Weights of a small GPT-style language model, trained from scratch on English Wikipedia.
Size: 19 layers, vocabulary 3454.
Architecture: LayerNorm before each block, biases, tied embeddings, ALiBi.
Each number is 500 + 50 x the weight over its row's rms, rounded and kept within 0 to 999. Layers, rows and columns count from 0. Numbers have three digits each. The size before them is the row's rms in percent of the matrix's.

# down: layer 2 MLP down (transposed), 512x128, rms 0.313, rows 237-336, columns 64-127
# up: layer 2 MLP up, 512x128, rms 0.338, rows 238-337, columns 64-127
down237 109:470560594567547510521556453506449464526583484419463507517556450476452458551522463589486493610529458489450585506428540503531492491492551473483528495490558574442541481520533532513511529538463539
up238 100:499519509458500571406406461553585492544488492516574591573539541536521532437462457577575516541486424481469627536506482437455569384518520545520518510543458481529498432565498474506490501495480433
down238 100:467517481452511457553450430466543553516475547448398445437539497475480527528476485503523632581461444470440551596489464539461439569567480500568537490559396540486522516511521463530495490495480519
up239 092:440541496529482539518497454424478470512539457467542463475568347436539630485515552481602465530487481548480515524436505523618479488483482452504418450482419460474605514461526494519505504578542586
down239 084:489537498489424446469543488512437533485508484518359462513534564548462427527494502486469488511527507475422439482532581382392517411479443567551615519481586446503471466535573471528467486432502471
up240 109:506543566515538517397482499491515451513554551481484480574597451496552542480500397425564440472450536480524578478479513485535532562469584544464498541451454510578593453446582426474515519447507543
down240 092:519522594460441461510552581436492528553540412467412478498406525442427391561438480586461464523554471501431411510439545496419564460454420475561593506531493520425509544575437512501480382530352526
up241 102:500586545529474556511437544538528525569458532432447387540477502505448478504545521523519576479589513505508462507540449513523537593491557439435422484584542451396493570471483527528472462451465505
down241 093:520402510494467482512468483505521478406493560518514649424580492489573468538511495514472445528495492509450565468511513442453441392559507468521500515573509449522591425537539480513496450484509611
up242 103:472458528530392525425514563491448488453456527424480540522452567450507475455434471503490486569507450420486598534438491469443538513507501568463425452459532584477542428593511506587422564494488488
down242 100:464480451476448438480465481450514549435533432531438441507524425471508586500415452455491500474329494499474408512497466481431513473507468532541489471540500563568545482505586477534550459455479431
up243 106:544449531491524531596531478473633546546506400501474519465509463447423473487426436477439534497583460492482429463500537521451396433380518458525552484487511491594534486499550461476478492523488487
down243 094:447507429491546472442469477510418462501417584503448478528494559571487478543482462600547452546472580528581495511486560460611510547563537468424469528580473465397540553509519563515500523512510497
up244 094:537465496547507393484497532533567452556449493467529464492511545537510537510497489584454425420515428359453526452421455463556511471501405468443542544409429517503529541535447531512524456459522462
down244 094:478523556476441573531492399490493570587517559582415451479471504405515409533561552495496439524514468550419507586509524439470505541444560527535482437481502461478525439519557453469478530548497454
up245 091:549571537475484481568513477578456443379544521438517489505547484463442443559566500599419454520484478422446498485511595672482497518567465502465533486530437475466460501515498543467470589599496495
down245 097:437470590518462527490461535433544582449506505545478518536448452490483528574490536487438437576450519510499553522378507433510489423517508512515457573499503569537369540499466554568454451528508503
up246 102:588537475478452575454524414519476437422594527534496470499424444454445423508535500473546493429484518487572454482541379516535437501627441493451483561519521540582476484491471428485532431610565442
down246 107:547443546447488483431479386551520529524507526484509451403575436511508542503520523438553589528471552517490406452484438461551483524605511463568544578472451562489464408440441424419467385480501455
up247 097:533601553415498424498566543513493531465584620446559558527402483475396504458581468505468454505514559540515571553520543531589527444507531478434469544551550449510483528433465392542526483516581398
down247 102:505521530501524491464551544500523463540534527462532414500506586436441567389532395410552584510559536488472489449524492521469537481450496446494576535545492476404555473368457450420480540519440488
up248 130:480515567464547502480440565475510410488446336469548520545495492487592566440500380491466515432443523478518480437466478564553504496527508577485542529458496576556540481441511450551528470491531629
down248 145:534489616512537454495458600492560491474550464485451486557503529533523557482536525502436473426440502446440455446450510443549524557600576455548508433491482539496530477488538401527537393491539616
up249 098:510539462447561454469512561507455409557498479474444534452601468370541489488454486479462503485553522473480490505491563508489461514536593530480432519498451508450523469502581491578490411526530506
down249 112:494576562463484621488450490524447509425548443410471523499469551573545587579429423549537505483481558450596467568556437498421574414530387446538425420504453475449485517531459457560467459544477563
up250 092:492528478538483495486520487455531612607532400471503485447468519489521468495542480513487537486526560557399562482574449439556468574471478493552456464495590467580525462477541533487433584437474492
down250 094:493473559556526514496446461447518482387543435503472512525462488489532594551529562494472431463504398504505462532466498410498473479521552484545621461539483534443530449526440443393485498464421476
up251 098:471526502493523322473448512575469459436474426521502487472518544523396551531531517530473500502490452453540520495542435504476485473517393496416442474493483522457490439499462484470592482433515573
down251 082:424415495510486496427536415455551617503498465524445641530444438329543476484505474468534509557440509526476442507508533481473548503534496490430521557518540542532489602546540545454460486582546448
up252 096:514539465528469497480452482434516496387488544513640462462498474471487405490513547418565429500458505514531598560561410500527551436610535490504472514518533527516532564592449515442451485510551487
down252 100:462523481562387442478432585544554417493390502438440592546527520631523554539545437533520440551488505570530553503613585471515527487579491368511454494514436505436485504530510465491483467491476561
up253 085:538522510516522425544474517513484484488578509441482495560524525479546511444481497482555457552460501403471586362438514469480591361500455583446486446507445629518512429506538548562482421461579510
down253 105:449488549522419545444457457504579440556471450405483501482447561601442492509517490405470477506433632560515485537481521434488488591483589468440489431519489434532506526501597385514496482430492510
up254 105:522523532513447534477549508476507401507403488460453578418554537476550468457398577572495510542418497496547513516401474440501447514488496384500391406485640469569523468488562559521480483492441569
down254 108:557585482519409460435499527465407416513526509545484559510423523473395485460439401391428509489521451580469457523535553494478591462512476609421412564461484458533566451478539527486510493524516506
up255 094:473435489489521448548483495438528503481481504516512551468440481544618518396515554531373510595559485459535477495464547458452519447472465547509505453497474441501521498488572483474539467412420386
down255 111:520452499539470556504450481520376454548447587450523553489499517542475635535455442457445492561506540509580556521466536529436576595575561490536411557526531432457457500487432535419518515537538475
up256 092:448476542554579516467552508505497502503588459540538566491527517541522390474447448421540505474498420440495448483469515473492555434408371415524446487545562527535474507523487473449532473546523539
down256 094:456531412488410494501545533509445602529506599485445449562411531511408565458524526478560472501484515526575487457493538429538518494588535592465534565541509525553551631447551493583553515451517436
up257 094:541450519345521476430401505465524515503479471517538476526549485426517469455555449428526533491511507531484553505503563449421607440556549498514529430547546496525517492613595565467464518486507565
down257 087:452501453637480421465528477499560461495521530527400556443499495462488556560570508519447486469446465444512505516468503391562485515459412482499570488516473504467415483557402475596523443518430514
up258 105:481517491480521451439508403533430552483647575465487468461562569463516460439529535473452624429516444459440497519482532510496447536514429529565536475557482443611451516565565525497506461485481508
down258 116:512531485476542391540509558578433463488428513518520523471478533551444496547441480606504527495528506510472546477521551452515500438554521491529511500515518442535437513511488506659456519403504555
up259 103:455405461506464517452458628442538544446546454485536507523492585503540428556414472456446472461408547476465490564539484651617510442501423512529549452478435600422476538484500504564472491443467552
down259 116:518601603490427545460527460477474422468554403451475575588545505433499481568441510527462591407431548441554493514498431464549452491458519543556496464453562455539523482493555463513443514437562531
up260 107:466440526478470423585519457556586506447441491527539464357587611474484434552493447460498476488420500556524528568515539490564475457523467579503475516423501437557530431482572479558450502480526520
down260 099:425447573525530495486446481533426497479461551470518501493424510574435480477571511454526479473475450435550492498509466523510446534458487469471587513442413565415450415445521554584479454529498549
up261 105:548521475516431468497460444441472520448500494543462546427517493383430497612554444478491462463491542534578527534495518454569472567547451577526543504555443519442505542489542465479484481476512561
down261 090:513453605446540534479513547557459592567540559488468543494470587536503444565528462459520436476546472526443531480466441512484495459391441379490524478456525503453475454465491454510547521458514536
up262 093:493587448600415475473586552520455574439577497570485358589484559554580607486460473520457468485488399417531491474524430558547596463515495508507562612409524522488615486445468500502544456523479535
down262 091:462441532578476488570480480562426423556546458470548571401453442503444487437526404535530583477524532562497535484417505515479375467588509515584387462543528555593485475512479504474385499464519555
up263 111:542424495431507420495568522465507548477558425514510509469543542447506530419544521558476552545452543481512544511439473501512589415519514544551504432368524491511563515467560375406503540443478417
down263 097:492470567539574516450503497465567429572406544494429512527447496511500546573549540530564560520543523550487636363423494477516532566506576538458510495470510540520506475510426516576431467425492559
up264 099:474522459574476485440472535437498503547562521572540474503418435496504481551557498541515566578528544495501577563486564479454467478579556483500485467569626503412463584464587572469495514497453483
down264 082:542480592476507490614520475603546423512500499395463561486452561520534582574536519482450485510444474545452497469500556460484504460452484396478547487451476490525492493507450383601517525552439433
up265 094:539506532528547557529413555571508524523619537490568505417501563556529468572561496368453479493469581450607497574450509528493432425536482524503490445565409497528455492529535498526431483527452490
down265 104:635593539450516519420502458469619589446511497538454513548383606475420506564485536479524506522433565446567504531476455498509483443501492542484499457474545498475552561515563537431496515520595437
up266 106:413505500498562502528458398478483458496408531526523497549515547433573434457584508605545505582577551545397553425500526447505365490397469398528513506527441433515552490551552549477459448411539445
down266 095:454444555485544496486435530498537467522564458618559529501527546518458550565490469530444532414518455551619467601528465509496594526528525470474490552474436569541443474519409466434531458522475454
up267 086:568519504540483499487516481571522469479499451592468538481475502562569504524466483496543498581560505471485621464592519551498456435530382428517482486468549498562466522546534397421464431398593480
down267 085:467551533404551493492483477487486611488494383504466388534504392458458624462452465514466474552434524562425479525506475335540504543432465489535528409542492520525541528412558492484449505466537454
up268 105:546540454553452544407480505554494559515473531520514496444574546389551485469514469580528478487504505504575540531506548431525480486509490536489572432497486512424540430492529528505463434481653505
down268 113:476447571524536461492434370543484346490552464452551566526515607406440455522452527456514461532506500464425488567429471497462554525490516494588525494509512526461494493486498543512462521489533492
up269 108:570520466593495488523508457478482527535467558524459491455547366444529508471479444513467492557500533425473466531509547488445495461471482514473521434460490509500451380533602491427445483499540436
down269 125:497520570538486556525457467559531526468481532464544456462606546538521509489512544466461572557527451500511476443369588533496409507451493511587634497482507506452431420494562533505455522539484607
up270 111:474516496553476539467413526537519437579442476544487519432488479553488513526553454507414486546563476491485464539524493491504543570605562414508452454567469422431478450445554540470466463430468485
down270 131:560538466555429498396500515476510445540555513568590484535510548496550448462505423437433541501497480457508508402534494501489464533454488514591492501446534422460470455419521552542446454488507563
up271 102:511525561477439482518510586554576495474557503548473467577483490474503529541560485478508516540498497518529576450475526457611482406592458498501475500636490447406547442481516485540492592545522481
down271 098:510500498504548496477472523511528551452486549416490461536575547407437516473492553454443547531552510514476459606472525515487437554466569466578572492536447536471518521501579524513559509574581419
up272 089:407628530494598480496496501559395472507436542510475565472505479481493541495438453507516517542504517466444578591579465577478533540456505465531559528483510422438379530436501493500602407514563560
down272 096:479447431567447506524542460464568466499402514597484524473532508562505531453518490466572534564489488403498423507540484434517530529527566433533385498545500495499480514577551543510487470466512553
up273 098:532606599430606428493534547494541479583481463508597473537436479492513470537495531527526560560563431414517530477474482517491476531484512525508459449436416508545552509483503512479406451445554468
down273 103:564493507568524653570420460526490524553479460500422464467568563532468547501485477550567483460466447544488508493570537425462494405507434424513572600441478532501516493479487406443550483574495494
up274 098:466528559530473530531568479520490482481503465450515592601576552391551433430538556433479526521571533527487508534521522483532546486467377569527468488550636550542488490539622585452521501455530536
down274 098:413468538489451419507553566550437527571432499469532496472530520496496477508526473521562528597417521475478405474532494453433464488452478499483519490488449532314537581529492554525515500465471520
up275 104:499496494520470513567372560576375506506503620490573568451494408429495491623428483424462500468503453392571435562436558585530530508529534448572552462535425541428544503482493460486494484488586429
down275 098:470467479522441425576433521519470529521532464598595449505471531452526397555521497525503527515557497527424491599495575543405477408505481462445569549484642513403502570484477400498595494502542487
up276 098:532461393526522525493400513468479584445450560557502499538558548515580537438585511517565464435509488545460552531521520525516597601467555409453443542571510474531500462432479454506592547515476518
down276 120:468478562523564551510438574448450509516479440461505566464514556545577511356457451528496596452532479454560531404484485424539483442526558489559485484506596487491494563485553518476559521492581487
up277 093:537536474528516547456467487406521432511474458500486472547527425579472479446472454520555574565574439542533535453480474454469470435536539597624477512536458537461420575515472520498522558569471469
down277 094:552504468557510507536507438514502511441533464550505574481417615489507611456517609493498543452480451482560493408422461441546508515600427592540471540540459503500431518561501458444484461496585537
up278 101:472427446498553437496506523486450467563485489537551546468493480430576441403481567469521503503578475450562533620461544557460633501429503587486477544490474515441699493455421430462379567500543477
down278 103:527515472388457387503483531514453463492388499505487617478427599583562557550466506473603505574467456521467432441581522525528468557554538436515489515444486467528579472551486538511447525491486564
up279 087:458445422486432534535516583498509477449490550406566466507507547529526564546573510501534488382478537455450537519544623520453512548482479464509449461537478513509424607474494514548459483498484509
down279 098:595555537471537534521510491413591483469526546453481552564474488498447608652514596515468529486445547528519523529469538525567527539515617434493542422562532527583473549524516434485510473591523525
up280 101:536462547559469468513516442458490567474641403482574463507474485523631518546542493565512511358478495456524530408497506514550496577618525535507566477521468597535499514593527499470478418513559512
down280 091:400473513365485503558499461550513445567451522501471450461550570450532486576447484425563436530497460563508549518491472559449545459507489446522428525512415463401596486424576432451606520531547471
up281 085:507541491436495447502555552521548503472585474630508567439507576441470546543505514380451529510555478460501513515482633574555528486484456504485499421481451497405463457517540497447459525476357551
down281 095:497406566556517426519484429445519429517479517544544461559496458442549444409432601481505520468516422552476551543506351439518525460532431525526507504561510523507544524513529494485564458534506528
up282 090:506542578504552514529571620483418504568495479525523509408491445520484462509498488510520488419568512507497496590614506525405462439458453543413475530547459448415584616485505488465518510446532571
down282 103:446603457465526601501553476501479542373435428455430485492571516529559517487500546480516461626425517565524493444445460498530576480503491511538543493425446486512504454530523538398533459434525456
up283 114:500537442417466480469556574521508518515488484558535515522432439580468434532480444492540487552536481401558638526441408594479443617479476517506481453555578465390515471432475475502482584477488529
down283 108:403541579620530546481521534466508399531550493540528560486542484417549569525488508453497615449379547485426457502508491615489427490504566525426504492497532531491586499644406513486426506507472465
up284 105:459480502550497569466544536534549501436484457433522479482582570590425517508497553547434425595482489373534527456525544514500502442508522450444432509520465448457500506498541561414577508614458475
down284 107:458552583505523535507395504508465516469561478523581483557550528482540470502527592540544562552431497460474426466543494498482562491541512423547545472594591483452457605497522467517504418508430467
up285 162:537501591406600396480468563483579491537545392500525478554558478411551564463537437491450595507475435439488516430437473487512519530529536535476493485443509603444530452488512496572566437430548537
down285 111:537477486386647415468505557510549609581528496557380476553496503396496522465528429491462508541515417556450467556493596574527505503513461429494549497593533506519423513519565538504526534518489508
up286 114:530546413497516475436480517538488425560457599500502560516479537555492444495507452446378421475603516542504608474502451583531448404517507465440520487458517522491572463554468495489459507599524477
down286 108:532474480405467435541554480473458522468476543388429497449486579576559523499416535479557541482488466444508477449537549417538528595574456519480436501525502535539430546499542460426464527496470488
up287 101:518422476481500530555432544492439526390547556521603566422563556419621530521463537502533489447534462361462468512500512476467509530539549485432450517513512578544549529465448504402458516568452546
down287 110:503487487641522512451503522511431517483504517423469515463457492483483570518444443529463559518469421449504554501513503576585522471552497475513589527517451460608563453487514497499529461505525618
up288 107:474589588523484446517424546522454462598499473561506522521512440524523484524422483483529489408475498533513547452585529436441518429562478581489519426494541415461617524537519443427467540474439495
down288 118:483468431629524545535527462515491543516494511503510537477449521546530483557415547532498471609496448500537431441449436477493581518489513582491383524486616387499426496586477494381552511407595455
up289 093:502488397520599456606573527473462530515516449540535427433436390529565486446389469508518585543494547499524519521500484543553434456511569519455524461552508496478393639532486590544482546512475460
down289 084:456439590540459478481522492542581505437451572471424566513519559585454593513502564455513521548458463478473505519529457555464536529531485520525587521436497530419504485405406466491519481515426529
up290 097:556529557472515466447479570501486451424497607513559485541516541467464504465535540566458486515408494526513487529470547500518528496444561508370441517545584502513527547501530433506476402450453500
down290 103:551485381485528460486510430515527537565549457446478516482492575511528447562513512521402504533440502537570451525571528478532483526583508475490501533518476500431556519461453544567410453573498486
up291 109:479595454526461528534611548499472579489511499413421484457480531356504470491457445463452396518477541511512461562421471484548552531528461572512466514460491455449500480470486497546538429528527572
down291 107:515489550448523408532542536506479445476565552537531521522456537537520481556471555498438595466555513600462491568595458457597520480462486495482464428360509474463425472461564451475541414531496577
up292 092:441477597496417522561580563479560512585530410603544463440516487491451467476549503485436521509478526415539535548449545543489533445551428484530470536469425508453509444488378524521450569488487424
down292 088:601460490565494507417494538477439455396560541487521528491471540572506562423449542432553518519460533555424476445473516607413474540505694435524464385519446563491534614479552573542532496518516453
up293 095:544586400492500480423432467455457570513473521523562407499500492483498512506514549524530419640555476551478488526548446554517497456599556581565549524551460500528607499482388465543540535450533448
down293 109:478405416463562494497370527547480513578532524500516533565585628454495570453501505536414536451529503559539443428511578620498557524501565447562492530444556534536540556548458533456568506525537522
up294 096:612517486511496529561546479557419453512470471555506528491550568403592468500500532522547464536507483471386548400449502480563434461458529546487430529476605464471528450479429521516465491565487511
down294 098:510415586485577465492470503460497522520452474523568511504447494432461455496493587521573567567615499527506490447580550475446480588489524549405579510439459459578441543557424494511523558502449472
up295 106:499507471535536516587546462539512475497531550517497465559518426486562509424542479482453483432498538490532415442496531490516446460586499534655457525488513529458579463594561455472406494439443480
down295 118:498485444564555560512476464542463575502474480496483480458504522506524506476524570561502460456489542489536510573468477419449513472575543551509503479570472483505531528624485514456516475527496503
up296 093:493528505511547569552613568454515458433488461535486575471564491512531419527500551512486533476557532518498482577464503541522460482565411459529496487593568552468458482429555434348529455532542501
down296 093:412493465484470502417482532426425497466518508531501480510518500495537547509487490376528531484557484466443506499413403542444510554578488518594514597472527479561472552487474513522522495560535436
up297 098:566528528480513548504476462473463539462571544529529500577560456405539444407382491437543455489459503524535416509504549608559529497591469497438593574507527510446504431441568491521486527575570350
down297 092:462426548492547521479439464436451558404452481514499431492546585603488549496507523423530443530517441493549471516452472536438543491476592538605444446513527570530494465571375528582443513529443534
up298 092:523507550551461452456479506525546435558530548615605474459492472529439436470474494532511531470482487505402503476631544590527467528407536425526510553571421480496593493457593509567531489464497474
down298 093:548466466405505485542506616496558545461549462442591425465598476449541556527490563570491487543424527521486475458481527494580534506476498460524489502510435577512533451470517519531432454508528504
up299 088:563542486494483494496395536469483495410627449495535563606461550585503531433623448425422552450439417514482476582488493489518494438542477421497510537445570434548454528617441518523504489415531508
down299 102:618488563457451486484459509453578481447467426511478485543531573517469548460449494600540402520626509470445555489488420401517504575459528487502477454484531541531528484423605512507582493527504479
up300 105:529563529389520493481525547570535612462554629486491413445432486467355451384495500487497489483467530506464572425508414548486433437561575595532472547529583416485479576569498518487507529522527508
down300 087:519485456546467470522485514478502485432469395509476528442524456506478545533497484551401534454564414408506555582457477457466400468409473513489502519436528560534549405512392515562515523486500557
up301 095:564526518532502538520518557454592571557490547481585531520527587513501533471485499503434487470442489477509394535542421485555512566429440494453418542574511537466553425474502552554490569472430484
down301 102:464384617563537561495448487429465482507529500390548517500575568476440526465491487549606559473537492444470481596518465407488481413482475456521471526578508504477573607498480457441515467547453483
up302 099:512467442559542523507430551506557468432530536536513501446434481469543472507490502600433491567608552510469453482474488485461589429510556454597446480477516475545451526448550421330495506524397507
down302 110:488498443535526523473439473501466461434462557443392564580433510519496507455614457499460527473496447541559516471554530487516582522500398406500505408482494541592506441479542510516554561483494544
up303 107:466511488408479567504431506444499502526514469534529401508490595534543512472479531490460563602576520443489446566528523530449429464457471440466497434533505564573449591479504504472546484525530459
down303 093:543466458494476502482477438569508493438459507506496503521513539460504460515519541509521529486443522499406460549439523567540447532498566442574597545596421528401584497456431519554512519504536462
up304 099:528591519400438616457467483565484572569457468390583543508532447479446509522429525569496510520592460554553582532488535427562500446475529507481508521441542557493475557480416488405442571564559509
down304 100:457462455482556555512504478389538613577565447491441477529459543479498571469552518479428519496525477529452409507514525479398512582447462551488561495463538454533412507460563508616540527527436505
up305 088:417550491430570477562456464443421542578566493473576443479504433506432437535450477356466571541549536597455561625496519539586532437498511450469475500529497472516510483575539540491433425550539504
down305 104:465474580449444523490463544505458457535438485480516468574460493484384567469566527484412531401523488533543531547470527484537432621537533500553516530483495424415529508481443459495545471508456461
up306 097:441498401489486598447508508504486527538484421391568500501553492501459452439530586539490572459420562487531537641506490500566506506452479482475535535426535528518557500473392474470515478505531453
down306 095:398453416540501470548492518504546511510511530554485562556599440501497404490518371465512507491468487449539497567514496539432383530571510611459441555517437439483385472536555494573472488477520553
up307 111:432477470513531469406457584509541460498546649428520503481484556517580475490472444459459454493541530472367472517463522541495501528408558463506489470498428506469462519480521419511476551583442475
down307 127:496508536393454541464465444512384520475556564535468430457457513466546506536431520494498535494597516448456545499546535554571536510495480509506487569502490517567543529582562442493465510462545525
up308 098:415559494579552522523482512461463531599555490520488418516516479440545500475443568547479453580465437486562575483528427666500519494504431509572514518470498548508495503620426455449438576532523423
down308 105:435531441459513477589392498486469529467449479544403447510505482498503524517510540476463494460420379503508485541480491543589455449519454586474497529543491595422451579450441470553564523576484541
up309 105:428517347565462558462504537532505465568467502482505498492481531567517495383578435448496522482447535500441538513453480478460538456398546519501434448411519477450524496487477484411475548440426635
down309 098:488488631365513413646526508524425484515558540529477523466598411460543536503464393566502660526434561446406500458509462471506534503481537475590497547517509522545505516465388474420521477492500440
up310 085:402526459476556509446492504479492604578528481524530419501535536468467512481549521616534445579510477440567404439562503506524515484494456448548513438501475537507447545452481612472515503513487484
down310 099:491560520517463493433476555559485531508477504512461410502467501498552576459380406482567574392410564565539537544538413519436559491547531407510535450399478482475541491580439479438389487435455523
up311 097:490572629441514521484483428562506461432540583530538606456452429505512629579477442533539454531569481525415528473442442566487517444507432558443439547536469529542496448463461394475399445490503515
down311 096:434427505545588471515414417525482445580466519493444477489503418616479513531596502514544546489451487399611440485487501505432469476531479542375522447523492481509427514463365455508513472510418438
up312 095:468569449531575568462469548462471473451495406589479534485568584518458553540515484541516419436469414440460526577520527426540502520491482570500463500504508578575523455336486427467518471567496588
down312 089:492433581542501472441501478577530578447514476510494453525586447432537481474549524403403549462430501432434442436491445478426506538516512475562576486499500530457466573598516487477498534555562560
up313 101:361474569431548534378484484568496554604488492477531525485451540403485481496525477566450520501495488562472419469404453379433477591425476505525552479591527451503557488467553576546441528453519492
down313 092:585533472545474400557492526502533397430520596516444497529555556591552561515464485489500584492466533483402564549535516509478544436528452519464421549481432549480412477485519431471540501481496432
up314 092:512547511496546497525479560480436503543596494544548548493512396500495499401410457509551459445460429581413565494548533543500514549501507438545428546421513490520508441545476409536529470440540580
down314 102:469487523495504469497492559393479470522534509499434504536414516534490544509621386446465539451511529526523534451548485506589483425551452493506497453531449502459540458515564580483537521473575447
up315 102:538466565515487521454564513462472505604419456508464538389519442458496467549512511566533524457453430521434482621439516572506548469436551517421489408456420498536446468411499426475508501530486555
down315 110:538512455529470503521485438538535459541412513420555481444558498516526442499473512479497435496487529557507525535511549559520482411513478604486584532571460390569503549376566559489470443525549491
up316 102:592589521412519580519459388450398508526569456503534447500440475503524465484502555531535535494475490498446497451426537477436444456517549476505558499503578522490485464555467546393474518510545512
down316 094:473515481510497489452435590611430440488528508555491518493497547496513516452575389570436513451480538583514556512528484482552567464409432471525409507505449561583556486444456353446496481443529552
up317 102:520503521498483530427481505425388517498509527515532492488518427417547486446482436471376434442441467503457494603465498653430505449499418569526498460458444522492552628506508501561426486477533606
down317 113:567461379461439438569478474529497467521507513442460610443530528499537571461459523465492480547511504509438538418592565566488477555523500575429372516442473481444562498505491470527507519558452384
up318 112:430503493493470554457501521600516539613561574525517490478433507412496419466520482555445429505561541477440518377490504436500536530504558521452485524513582475494476518443537567484558530562492539
down318 080:624525558481466448560499515498475531479489499505479549539582546512506555544583477569416472471566426513482410634475467470517537545579549435583499496464467532588532412595512469442445558573473534
up319 113:534485598555593506433449581498529497509460512561510464585496490521626623447492508524465510523398465484491424394474403542457447550525554525510500397542519563449486540406539432552477444472490536
down319 084:579487447470472453535438469576564495461458469424351565469488580537463582547531487495438540516522514506503579487526541478432521506498507455544519489437514581403563448544460448514509476502453545
up320 097:510594444513526481442530575503525376520504571499545493549513453487474531464495503489424523420479554490477626558520469523462461578498510615576516486572480549472451594488480436547507467536465559
down320 109:448541484589479486472414419533570523533454545475486448444454504588509525542555532468495523484492558555519466504517424531484541576582492598463584458488497486504478535481590468496461538362541485
up321 097:559512472421564469585514541503477519532517580492439559476660440522478415497494631513455515456544526412439488435534485545550576463459490447546465536473527459380503554453540533489528522518524484
down321 097:498496466619457556499535510535485464415519469590486626348531505467497528542600474508501409466501439534523461458547459439523460525478514537495482484485510457588511437503558382460502434573510514
up322 091:470424498530463497503511563480473427546577542435483521591416531453509504485466515434551409530555469461506546559499469476482551530453554526516443404468464481555544468520552514447410471429521512
down322 097:490503557477450454616482460443529583445483499575461472474533482526435522570512495555447550570481509434431472514449502487526485507496575459415561489401520400467484482640405463462474492542482477
up323 086:338486535514477566479454548445563520512475448467577475611510452497449509516504504575514491560407483484555522543440495397452448492524410411539574449480499433549489551482454598563458504459470522
down323 102:451524456494463509578530505529458478547388502498539512518524534473563592474506429495500407503447524381406542428455462424473470441496344502521509473493496529460511404489440573483498520501542485
up324 100:491458460534506450582336577506524515399504450486544567565443548449523559452531417597471512545472582464490511481478521480447429415553502517480421443511502450574485525509605475469473486490508507
down324 091:529524343459427442648419468526554603492587526536534394436478513518523449425523449438495432473486383491478498495439527423559434512526498458577510497549504441488444411560523534536526552466471537
up325 115:462598480487483443496478485566598571463502437506516491503482487427473452554539474480501415484434581497502484596464467481498586527522478486558494504506466450470417471571444556502466529434399492
down325 112:484479504459509537449471469436482530522469494643468512492540498393459448557424441528528528515537536524537495498537474489385507582419561486472456417512504513408461560469479527455479514526414500
up326 102:544501536555562552490497521407520554478514513439465499493421461490551563542387529447487504421551531452434380466466463424506530566487502529457493476603574463527465558514507435452517554586522525
down326 092:527574581534502448552490442524497467485487473467424580492522582463473483595525509515490517581532609520529463453532542576504566533574495530509516515407516591441592526610471455462488527501502526
up327 103:590629538562455532545589549518452512421469506513480569471381447512530536548399494525572514432531525504485447442452468504519525509488491631470533529478501450520519470554444517582436520514584525
down327 111:529519509471466514496481551558511525480527471443519531539532516516569436458475413552412451390501408520526603502512514515441495546480487477590545454428469541554514490555480422491555517546496580
up328 101:468475510513507509484496482447523473460522526501492510460526427451531486483346394486489533520505537445482532546434508445535459490487544574498477456536399491401454491599560519592432465478566501
down328 097:431500519564498485509447586591478513603482618480492567457471511506409515471513478384516510407552531505476508547608562586503534453497418510491590544538458512437537480447535570474504490547536503
up329 098:543536477599529591498468497437475469558480446488539466594438496479448468535582455548503513483545512509517482449538468441475456537570480578454548495572522412528519484512628529526435416456466456
down329 103:483460486523444597552544437537487556526596490528558439467503414465551438519393507521541511496518433459538519458440453558553534544495478536461574373551590468474508524485494470452423578633568553
up330 089:528540481513512444528532540593511435482426569425467495534548496522561490514536504498550522509613517464551526533535519497592484484456470492423456567412464532547506394489542447491504440361517389
down330 097:519457558463429559594538546508507437531505497521470506489430478448516510574531530479499478352523490483533539524573568451431520475506482474480481560556517496404522489515457531515481488519557404
up331 101:522492442472461518491477546445466502499531592581515509531490473416475445500519532514493581499421452477508580458448570526547395469494597526605551487518512439581453569537482464510571529502470490
down331 083:516433591518494442561485476497560433422543453368508572468496441477580612527513371570532508505610540572470437517521462484491504407545413406402482485448438535385552467447455512506488522481488496
up332 099:510538465464511548506537462477432536532484523496507618634473466499465560442419445528542459465575465487473458475509480457421501502517573501527496516536515497505487528458439409442521599496511581
down332 095:435499542525488517540587405537502562506597556539574406458431472481555476487452502555516495450529571465591546455552531465489452586486593478498517388442570464532492509503476520454505470569475453
up333 108:465517579519434484412412578626446496545459501524467491516360514492473440515565488555453525463436547448518522535543432521527529477501542536459532503435491533573491487610490443509488479544529536
down333 113:444494468514493485451459383513467505466402474486488539407465527513547568549507443545518488489502449451509553413494461471507448444533478557415495466465509581446412458487510517515500513508512510
up334 103:449532491463516550434515541495420571527480585528570538496456466553469445484547369361558438533509507483579547528431452562469469476472450551470539503564555467414530450559501563392467606523598514
down334 103:480521504635466501429487500461545401466363592567530555511496558582448595447507462558535428489451467531530543491555470517465540484521493567448436526518460511446538468491417469528516525499487507
up335 102:558577507522518612473506464482510445394460552532504519509498475475560525565589508529464510490443504460462499459425551513549568552556475485415475462589545449539500439476579545519489475496517466
down335 096:434464486478534478472464489482559502543515476515686470482532434475456519596532504461573490560568494532451454521449469421480424391447420524606570600452464540430465561448456482501545466512459465
up336 098:491464515518435495504501588481593473385516530465604437508489491597555545583406494554516481478413510460496524491517456511414545503424423524479400457531516487596535488578548571586620412451446468
down336 104:372572473435488519422526487455546479526439454489491436542541507462504499525490498560595522526484434521503397479530466540503499444473408451479477521408428452553416396492539437576580505511558513
up337 083:410564503463376532401668470522470476417446483462462480514510586440444536492511531549518495496541459503441449526487423471540492490538623517476470451499555489510550398470465551491477545533462452